Weights of a small transformer language model: 20.5M parameters.
Each number is 128 + 24 x the weight over its row's rms, rounded and kept within 0 to 255. Layers, rows and columns count from 0. Numbers have three digits each. The size before them is the row's rms in percent of the matrix's.

# layer 3 attention value, 384x384, rms 0.0929, rows 314-383, columns 192-255
094:121112123139106126130183133130079118121154141153058117103157127120161172132150147120134123182129182166174147124134132121129162132144128121134145080146108122144160148109148157086110139108094104
093:150089122108137113130144135108085086145162104111132150142167151131132139119108129120094105119119137133130087165104130131091118110097097128137117146149179124186121127164152186150168143160103124
097:144124092114113175158119153108117098113072109121132165109076108129152113167166114128127143104164128160108138113128142106129082132099130146143115098132094123106122114158147162111126124087130147
098:123129152132099147145137126097117166097165147117100138133158116136107137121090188126130123113167127133141149143129139141169132110085143166137137132149090142121134103148116145152097087150116147
095:111127161176135127163124100120127103109127128143147152110107123102115131097132136107155113099091130115130072105149124145156129116143160142149131113112141117114084084164127116137062126127091130
093:157094121169122116137167196128100136150118150147136180058134169173126128115102142138147115127117095157109142123110135154114131123143107154102130126116101095169122165141158116141124144145113135
103:111131178162074147114123116148113141096113138097144140147130078118108097081145133129119110125115126102132117105154148143170138148148133085106122140157085116122142148122106136110163136125129121
097:149140122143085147150140092105122145137149145115108099131154161142170141149103107137127132126102113118138150141135134106141107109165103102112128144091192144158133155110142145110122159116121054
096:138125091150134153144142115106129127142159091131143133149130134128109103149103093083132143126153147123092137120072160130109114109086113114138124138121145149176146110112120110100126104136143128
097:103151148080147154079125114116076097119121111172122160060168102131166153145141083076120142130081090146126125128115121098120114112133128143140123149106120079110093124098135160112149127143111124
100:099141111128097158087134155128122127108149145184134096120148103177136132125120106084129129138108154117154130092113105146126122140123132110151124145130097149089126119088129127171132151131102110
099:139126111131180159161152121131127139133132137132083113102119065132160144131150082154114148123107118114136138111182144099120136139121139115158136148140154107091132146160134115169124112091121152
101:143141135152130134094130134097102127141186140117102118154106141129142112120175099118114163110111158140106104135070155126107099145128127101101130108173165179151113098166092116119138173144180145
101:130133162101104170085075113171115154115138084162137164104157115112128124127103138118129136108143164104095125114122121106170143129084122118137066049156140167160116123114143112143098121137160111
103:148088098160122095106125142116134128145154134109174114166095127163104155074136183150154119081142134102152126131134100073104126160163122155171100134125139121126136164104124139119085096120173125
099:133136142092148088095117155119132109149130155163075114137120146139134114043188118144143146104110119098114140167171057160127146102124111181135140099107169111122127104100144132135138143165163099
099:105110155138094114129155133106118150074137136129134114144135108140121116101123169132120074109161114110123112066152128142158161138147105159154093154155109126145115106108121120161117172115122117
100:097133097112141101160088130127128118120121092128129108141168094042115121127128125103116132112090116129152119100141138115086131152129162171070156157109157094154145135146140126167140088143130138
102:114133094112116134139170089152172135118102106144138107123076122146052136171128137141105095089094122105143133127124093120127121110122076086120144139150171145139098179123150160133107176122084123
100:148147100139103111130131132134127156150099151140133152105108128184119162176157129117132093126133108110125133147167133092139142128133139097118102114108137132084150130110145159115131145091099110
101:073149117136140118129141135094112073101174101100126112120140115112117122150163138137120123102125114117089099152139081160133175147148142116088156152132129107158145112140104119167142133111130116
096:153130164113104146127073115125105135131109110153094130105164156142089141072142150099105118153137147136157158104119136138107123150118172149150110132145153163100125139117169148091082112146158144
104:150127158105114139119172144144074167115082155089110109106148076101083147149130108112109104119136138121154161151110115126117106155087089122118122119140096126160127119091118156125156140101147100
100:133121107160128112155100091108114108150160158084151093131142145130093083133139122162124118121134117122126123126117111109141106148105123145125123117111109125157143152119097129152112126092115157
099:116135114118114140118125145164110064121154119108136164167146182141142105099128116139118135116123115146122118151129111146163160082135110133139091104103097169157134175110110113155140096121080140
106:149112124093137127144101154109121131134152103104146153087166110106136141083135177133135133169141139146120135136124150108147081112166138109093150126156114134150101092127104165119158104103145134
105:174133086142163122172109115120082099108170125106066149128139123130109130179147126124169121131145136143113086150138121125138111126128098121094131100140097117150110116129124133124086121113148110
101:155132141139125113132098165123132115133129117106155122134106136121123160179110173095142122112139158088156146109096118116130126146146106100066146154104102157146127093118133162116098117110122100
103:133107096134105113130159125103167151140121123147104141106134130153109120108137129126108168163167187118127138148124106089119113134104113126168112125094151113171073109107111177088142142107139103
098:111098104136096154111100118142123156077121148083131152186133093118130126142087078135086143121113115157162082113122119145113099138125119123120131132130125165147137112114130120110140103107106095
104:154087089159162089173122178121120106111106143108055111154156147105078107181122152118179142136130101120098135125127141121145075130134138169119100085109127146150119124125110172131135158126112151
097:110092083145111118116117107161143094119176138145146102130100085109124166122158066140125117139116104078156092116123153103138159075114119116149101124113156123080153114093151122146133132101149070
108:066167135149141083141114082150163106134145089133125136148091081162163100176098102150148114096121099130152124063089138113119116138153135112144128115109127127156107098067093120096112123118132102
093:173093151119123133120098158141146131147130163119117093106159134125112117114102114158107126157173123152166127104141174120131055182146109128135151092148152131128190085112133155113143133139154105
102:198126143111136122149116124151125077119112150129167103141118102135112139120129133133159111171123150111097118161146082114126165121148161164136126135123160130102107094079157136118180112127093127
095:143121130122154111126161125112125170165113161112145185113148104114122108105131106122143106133130093147119108066085128123147127062089137126125158145146137147117134152142147123097115132133110134
108:134144184091114145128091133131107155089093155122065070140118100127120147118096143132128100188119119145127122168085106158162140083104096145139101154181129108139143121131124095125105148076160096
098:156106089108125145097154139149147125118145137136148110182119097146171121148153131155141082142094116141132130137144088128091114141091099115112102129106121150152120175133067096105116135138104153
104:136159166097157156107121158139125142153123143096113133112102122122091157175121137171177114093119110128166137155113149140198148196121141128125113179117120124110113155140075121154118150161130159
115:132150109090126133146127140138098123149115138141133155119115104169114137099114151106158154117138156116129079121070107139092112136123165137116115125128154110138142082162160094145111138080146148
110:155160156070167135172121127133118151137068101127097106143134132113113152134123066109123158105080129114110127113163167159149117135123125119123188133123079124075174146108124119146124113109129124
103:108126112109147124150095145132134130124152130083087140149148136133133132148141086136135114178132154119127051122166181110147093155165165145150134145110080145078153115130126128122136119126163047
100:139103114152119108088134153144145098122114087116129104138100090140143144116083156101139113145074163114118135138089126080166097155113157126154076158095139125100105134135125074152101141122110154
108:132108144096161126119144119101171140099127158184135112162143127135155119190131193095143122102129164126116141123136162159129163114112134137158116108128127134116095162142085125111142105080104088
102:179142108126135115134201150135135137092130162130154139125128112118109090109107109130148120162152116156114161137142098127117134137120152134141159113128108123115163166110144129138112124127132113
107:113135147122114133069110115102107133182155144096128143109170113194160110104137107091110127116134143104109137117095162142117108151127126130127120103141134115104160086141145136128121104165070157
105:104073129161132141146127114134135085089099112105144135134140184140166127149133105096152167119114116096109121124159116119161107111180160162091146129147122089133112155109151121099125114143069157
106:122147143131129113083177113122154100133134135138154112143148129159118141098140090127119137174135107077103104137159158107108105139149150116136160108093061070135129144070140091117150101118179153
103:168132132138136138123145138116164133154092160150127143144140156131113131164132101129159116104130119113132131128168146126140111136093136109120089109117140087111106089121126100119125132147094167
101:163118110125119153120127130139137145177106127122127096110157089129085180136157159101174100149109128137146160097159111166120175149140177078122129146103150151154139191160116127140136120103104150
105:142123106123135105112147131095152111108145155109086192120100122102127118133068145144113115124110164114146136097144107122139117095144142150135118153132138116126104137075129076130156132121107138
106:138166087190135149127153148129166135140094131133140155103093122111127177146135120102133136136137139139153135126150188154124149081085099111100118107113131128117149114141165152149107120140118126
105:090125165125075153119151111140170106085097110140142144130119132157139132143128131169138065105143124142119098110114154138124088148131166184097124127139127123129112082148143148122115116174088075
101:125170116127178114121140112147139073133135158102137088143089074087143163152133133151108116123128146136159158109124144108090157112131104158083134139119158136118172119167126129103145112161066117
111:141134105153113135161151141160151170123117123110114126114138132108194139122107146090105118104110104177124156113154120128077130147162168114162107086121111098135137144153110159123152160079123150
105:145122127126142103106120149136129111098132094146118141109130129102112104111116107177139146118156105161098110139101153121114128107071094145133184148105107106119108133145159167121143137157147076
099:166097103176155136086117096137147149127131154124108132124137131145071138143160137128104140174148135149142085157122160142120138135125146108125100125108116142147130100130148107137136146152138154
105:124133084092080178133158141118089109144170133145143148124128134141146140163105116123112142141159140128113091135119128131073114111134148133119110151092165154071158139142127115104159151102161131
105:140063090131167147138111113137125130096156150137145146150125130123164141091122127098060120144138137129143125125132140139094113125167111116143110137134123142144128111151148092165131120130115102
104:099115127162143109131130138040193156129142171135158103102108140120122113151137135152158119129121091101107088118158140149120104126111152146179129136160097131116224160146125106140168143129141108
101:120125144141097107134174147096080130120133153101136139116131127130148131132083139077127105108128141136156122149173163137095096114144140078148147168120111109117177139155126131134146151130153111
102:177116112123090090134185128158167120105120151157150141086177127065136118121109128078187124146107144135158163141145150192087099133104162122153157114118144076135105117085118154092068153117129110
097:119132129116130117115093138151128149153109093114112113133116169140140143132105132079104127115164126146153130133170137081128176171147113127135065174127109157167132130171106123133116122085121104
103:126150133124133127160124162115111159142136083161121132132158144145114110107120072091098147126105109093148088177104146142113121149167101113155109125113150153113095061162127124144135105159135127
107:121077157118109160113115132182106104109139183163145143113106150112140126129131100119150155120107057141116138139164100150072115109119122161141136119168080107105137154142182110131116128094108126
099:138143122157115141122180138125114093086171131120111139153118170120119095109162105158126098109149126133129125165102065112116181113098130166133120124112148152119116139094117103136133160161163138
106:139107141161095116123096134100101109135137153097165116124118149152145154106113101089120092126123122170148134122107132107105146164073121142116103170120097169144145128086110148128175149166129100
102:153163122141111130155102133097114081153135106141154143133106136097110146144168122170139105131136104153130122094108146136140127073131096104163163062107133130127126101078107146166074099129115140
112:128139169129116099160177147115122119138128092134126132145126164066137093101095134181134116136169119138132115117090087089130115132109098150110151182104174098138114126170166130126112137158123151
109:103134114125162112178093092124135147116177106113136127096155137114109071144118132075112154106143145148117125134101123110076098133123121103133123141116195128147114146136137140085150149128184136